config.yaml
n_layer: 14
d_model: 128
d_mlp: 512
vocab_size: 6126
norm_eps: 1e-06
grad_clip: 1.0
Each number is 128 + 32 x the weight over its row's rms, rounded and kept within 0 to 255. Layers, rows and columns count from 0. Numbers have three digits each. The size before them is the row's rms in percent of the matrix's.

# layer 5 MLP down, 128x512, rms 0.219, rows 0-127, columns 0-31
120:077141110132135091139130090114134087150113117062201109159129120105132090114135082172106170127107
104:117068103143139127092151062185109081182163157094141146117112072173141116172103065112130163120134
095:106130093065152119134110164166097151083103112114131110157077127169059096111117025124083123133159
099:145130181164137110077140100136201140141084094058110129109116144092120118134144155085165135160112
098:182156086127064149163196142187114119178113065116130148138188147115126136095102173126099095151148
092:135108082164119185088193169094215182130161185121169092113139143121135169155146132134177125092104
110:172120144116128148143117122088111190162142111125108132151146123131105086184160135111114111117127
097:174132087136161022100149127198163191155152142154102125042174086173169184121154142143100130158126
091:147161180140142097122136143108145104161093167150111117111134143102132109168158223163138109134141
094:094104154076127095129095139103190098083058135112199160152170121133069130211097127128135176111097
104:210145172086152161151086170105123138072143131160091104145168096077203103052140171125128160089101
106:128143175133168129131162161132114069123111132116157192088154104141119113166144116127139176115106
104:139108115150155201131125130124115086093111091159128131056191136145146159117143167055121081116093
097:065135121150100159159128108093086163099169104128099123190102097107075124140123153138118110108178
099:091091049078165124132135135107138100175149139137122148164123151116183159148044127113082138177142
105:053130193149104120169124142137050117110105191180131104149147162121170132089129104091206137101111
090:117071078147116117136106180125201168151121163127122175156099165159099128110147140172121171151121
099:176130156152176129134168209066138137141105148121123159100146172198195131122139207141056114164113
097:161138076039155205133154087091105072173125208095063109099069125066136143186109080156131128085111
105:193116180151125099182144164090159145164130135114116123114154100107124091148167096167169170132112
098:147145101108168177099127122093197181125142115167154108120184101170177110172176099152102133158169
108:180142108210150095078097129100177120103117135156143125052146086102105093189147149129168156033113
098:096147100139167135150105186198092102190102117133156102117100135107143175107102082116115095097126
104:127130171035118098103150144142102066144104126128116129123133207112103068144160131110136099147088
100:122114160079128072122121120130168190134113099121140123095159093042083101156146143128155157077129
096:120141143116133067146143127124106117125117113182105106148139133090159112128162100101183110116119
101:116050132128168100090109100101224071095122096144113132127115127052100178193079122131094105150119
099:049104084169101197132109174170132154143172159160109129092125095102138190167126140089117077105129
103:076088117166116114101132094141152174101125140044111116142148154117103106105194147132095153132109
093:147141153127172091187160167142117038195139142127106180108147137208115066134159176179135149109088
105:122089144087127176105115121179087214128122063105089124066085094136162139150118175090109138103169
098:129174124139140092075122170154186165176095162095167174094112165150155063116069218136120096159074
103:124091102138122096134109174104133091146145112142088119103133204111151173203101176145064109124083
099:148214120100109149103143209172185162110074117122180105171148111093146120144118103107157154096136
099:129110158094118167124153091163154075126119131098160143161137174080102065127063155127146170219110
104:076073173093145086119163125140123096157081143133100109187125093129117122130119114136147097106098
094:066114121111149145124161145134077087120155187166120173093131122086143162152092126089082092144154
095:080144121083130025135100152098114033092129135186126100126161110132096139107128099147124145118126
097:150072149108123144160114128134147152108094089114114138118140096129128158142138196098110139150115
094:190086092204138113178115140111070173135100119212090112111129179144165086094145154158068133140149
092:076163134219111155128127120144120093126109139150119124173123146132083077099127130129086102142119
105:184128167093141095118117057110208169141134094178137102114096147190086120179138095136082130080060
099:118183129121126194109141126161194138167124085118176123121064131165116157105121050170071130094154
105:117155226084127099113126130130088146117097144076117151164090128109089139107145126113143053166162
102:061108103125156111125160142151108167197161131158079182115125115147139141140089168163181124099140
106:185123103188129134111128126104089078143081194095107105175103129084126120090163116133169139174088
107:124079086099119081094123169143149150148111083061120101135155137140122167193104160144121110119094
103:125135186127112159121169124153094149156133103104154116105137165182163126108132159126107146101096
102:152181148049185083110103156150143211067136101105193167133160091141049068076114115137129079139051
089:154169054177139146111118176114063111163120100060132127104156170127102180139104172156092159113121
092:175093124074117089151070172066103097108150140096178149109164127157091141113121164169153109096169
109:177090127141136139093121101147142101146130144097128157090133153193118088130148108158110142117123
101:124155067103158098160165128093172161161130116129123120240173132110130179121084112151168110174125
097:103171127162103198138086164165155072165125139141159123129145074054101115133135173141170109125089
103:135162123174098098126064109164150106147128091193149104156143161096134104130137120114138128169114
093:174135111145106106094144127109090164131130144159149095113162173125110157175126095144133120171165
095:129136210103131138142075117146138167164100160129136105094102153174151156160121068143146143186139
105:095117129131121139149106075151077154119163123108175112128151154188176168063107154133067115071138
092:104167156126120104146176143224144186108139097169062084124158087150106079149095211143065144085109
106:126166191147148133130114084083109097103173099130179110133140161099170135161155159138139129176123
098:145180164152128114145206127116055129121110135135141117122165104154103083129136128074124123150157
100:168211126149106116131135137132121118120114115153147167112132113068099117126117151116136128171119
099:125191146135138123147094093127149133076177121149143098222104071151116079106182087180118149103063
116:070136101106150110085150106144078143101121160089103126106057130165127147028081081136137172114098
099:087123113012128111163102147156134167085152134114131149099124112123070120081167206123164119069125
106:112109149181074150125124154097145125100102100128158098102134131142135157158108138134156108241099
094:159183127145146137123129124129138119163109134134123078205130116111139141120132177114144114160143
093:149147113124133143139174130085145163144136133181101150119036146107128120248122119113118150125127
107:095118110093119096113094130091100146108108166124147090082175076179129178119159134131188137116092
110:130132164099107139179098127131150185111115118121069079086186110088131103179142116121076076173084
103:124189107097099134133148106147120139181169148158152122154117124157099056109131082136122120174153
100:085114152107152080150142137183068138107100155186161128100096120134152155180177070119146183099152
101:126097145144152108170140122103070117129164057171066129129125093124171108147108096056120177125133
108:157120145068123165169128225097085139129074084038088141137097058146153185048143100136040082086094
116:111121135147185188138171184084205135130103122121116115090146150097135057157120077128155148183162
105:213095101105110139096129122118140094116155109138098118080181148138144112113086118042106130136081
101:128153106109126102180079149160061062064131088089121151165164171173139151115097163113076096136123
100:101153159107088134126106147193133155120175097131094037173137121092180093155143077116144144124175
096:139197111115140182114136061149106132121085189087150121177110188158098113117069158130158194121150
103:132178164190129078059077132125125117101123097104089144084099126144117187146105156171136118156132
103:145056106087159124103142158131104177128120143137119119169112127114069148109160115090077125196139
097:193089139131101163145090081129157081174092138103094155104081107117148129136210144092126113082101
092:145096152166105097164146122172139132131145149177113162046145124171099104148144125127135066134149
098:177201150149149072127148114127061093143162089126176165106127122121121147169135090148164098127160
104:070158137103125087064152144086077123124091127180136158153091138110161093178103086132153141160141
097:093254134085159135109159176059117173101153128090139145126097146138082097126145113121162048093111
104:111116161138142053138178122134124204137115107173195142181148164078079124123104170118075174087147
093:099125090041091106075117149125164139111122118214146122135107157119114106134206126109169088178112
101:133144121145187162070152122051073168129104074138123128134134060133138176192115170156116155163106
104:019107103116112161088143091096140119090163104144137108040129067188060151108169111099107056067132
100:164052136108089168152106140103104110107108137108122132105142150115119140119103121132144145142107
093:122067158112103101122103122108126122171173101061097123150109090111104126126138101092207150164155
100:093131132167109064126139129159071197077146117070149147161146149113133111064131088135135100135120
100:108149110148139118151108160108222158130131145183112134175072133128174171142123111130158144163192
092:109076113079094147119191161211128134163126157152103129128124136132088156155143186139113120065140
091:099066151138105095089127154203125126162099115076093100097126109124153148159133087152134128135134
108:138125154075155106151103115100034128137144162143162145052095104153147035040093149150104150061136
098:108102091144161073126121148112163014131097097131099114128144107161116191204098075151126082149119
102:113145147157126100134159159113177102137115152161193131118165136147140142178147105123123158148161
094:099182090196109186125124141101120135124108163156164163149163152174086164171137134108126146123126
100:107144101117136134112085149076152212164143159102088134123104089080078137108142194136142085117114
103:141125135142134085146131159163178025114037155158129176140170124084103117119145056166150146113102
100:156142102129100076124097047187094145158161091139128117137153112076161103107173108111168174109124
092:095088194145128125141141092095096221067081084108120123131155151152106141154188073069137094102134
103:089113131157130077128117163188037158159122140142136150141087195158082079089139166175139108194102
098:095111178133111117087155105165090120149123097064111148145131187117142111124171175162064074122098
093:199109132236135095179157156111136121090115093177126142153087128105126184140141150136156148190111
102:127153123098111120178076176144170112097185091043110115140163123107104144137189160124104114085110
098:181119127165096094120078135093069085140158131116107129091115068092154115085125143139104192094147
098:108105122139124198150140086127051149190135137130191168143083162140140091083090102117030146108150
097:069143131095107101099154097219098186154094146105120127169110137159116073142130132148122095156132
096:121149150176162152078100092123133081140142115102161163150076103134129111095107218140142163103131
106:073093083071113170097081072144161169113118203145080120070133080122155175146123074073163086100164
095:118068111094142162105104152099152095117115112132085123095153146185153124095095160168158118192086
103:158107105159097123163109146099162076105156116119179127141083156067116081121090105134161127134138
100:112102149065138157107148145111171094111137088158124059144135116137089139142134176153144152186135
099:141139077145135147181109122137207109126139111160159147087109087159117124147130117163067115122155
092:145157068121115097195139150094160116144060161137094161126130216198123132119162162152146080176078
097:063112124145122140130154097155094105165055126110102169136084205170098147129118101160128067103154
101:074148139161143102149170154149117112127118105197135069113109065111112106102152135078097131156137
098:207100144074101146167144123161161118103111149130156122126166102124184123163107144119124185152069
100:136112126186132175086101092121125102168110149120138163147148149133126121139105117149154124092112
107:135108100112106103172088150116077082122096086124124164187103180125149149117094042098156086145127
098:142180196178157116189076178144140099112136081077144146063169139164153104092094129113155112160090
097:110107143155111097141133137134107102121131135085072104081150129153156113068125108099099151144149
097:085147206165146100150150046103185101166148150093181110149097103111184128092068158147139154175169
094:073113002148151124141136133161119062120136133172128136104143110139104168113150069121171135134181
090:196195093149075163148098143151113134059161075176094119118141090179100145115133098119060111072138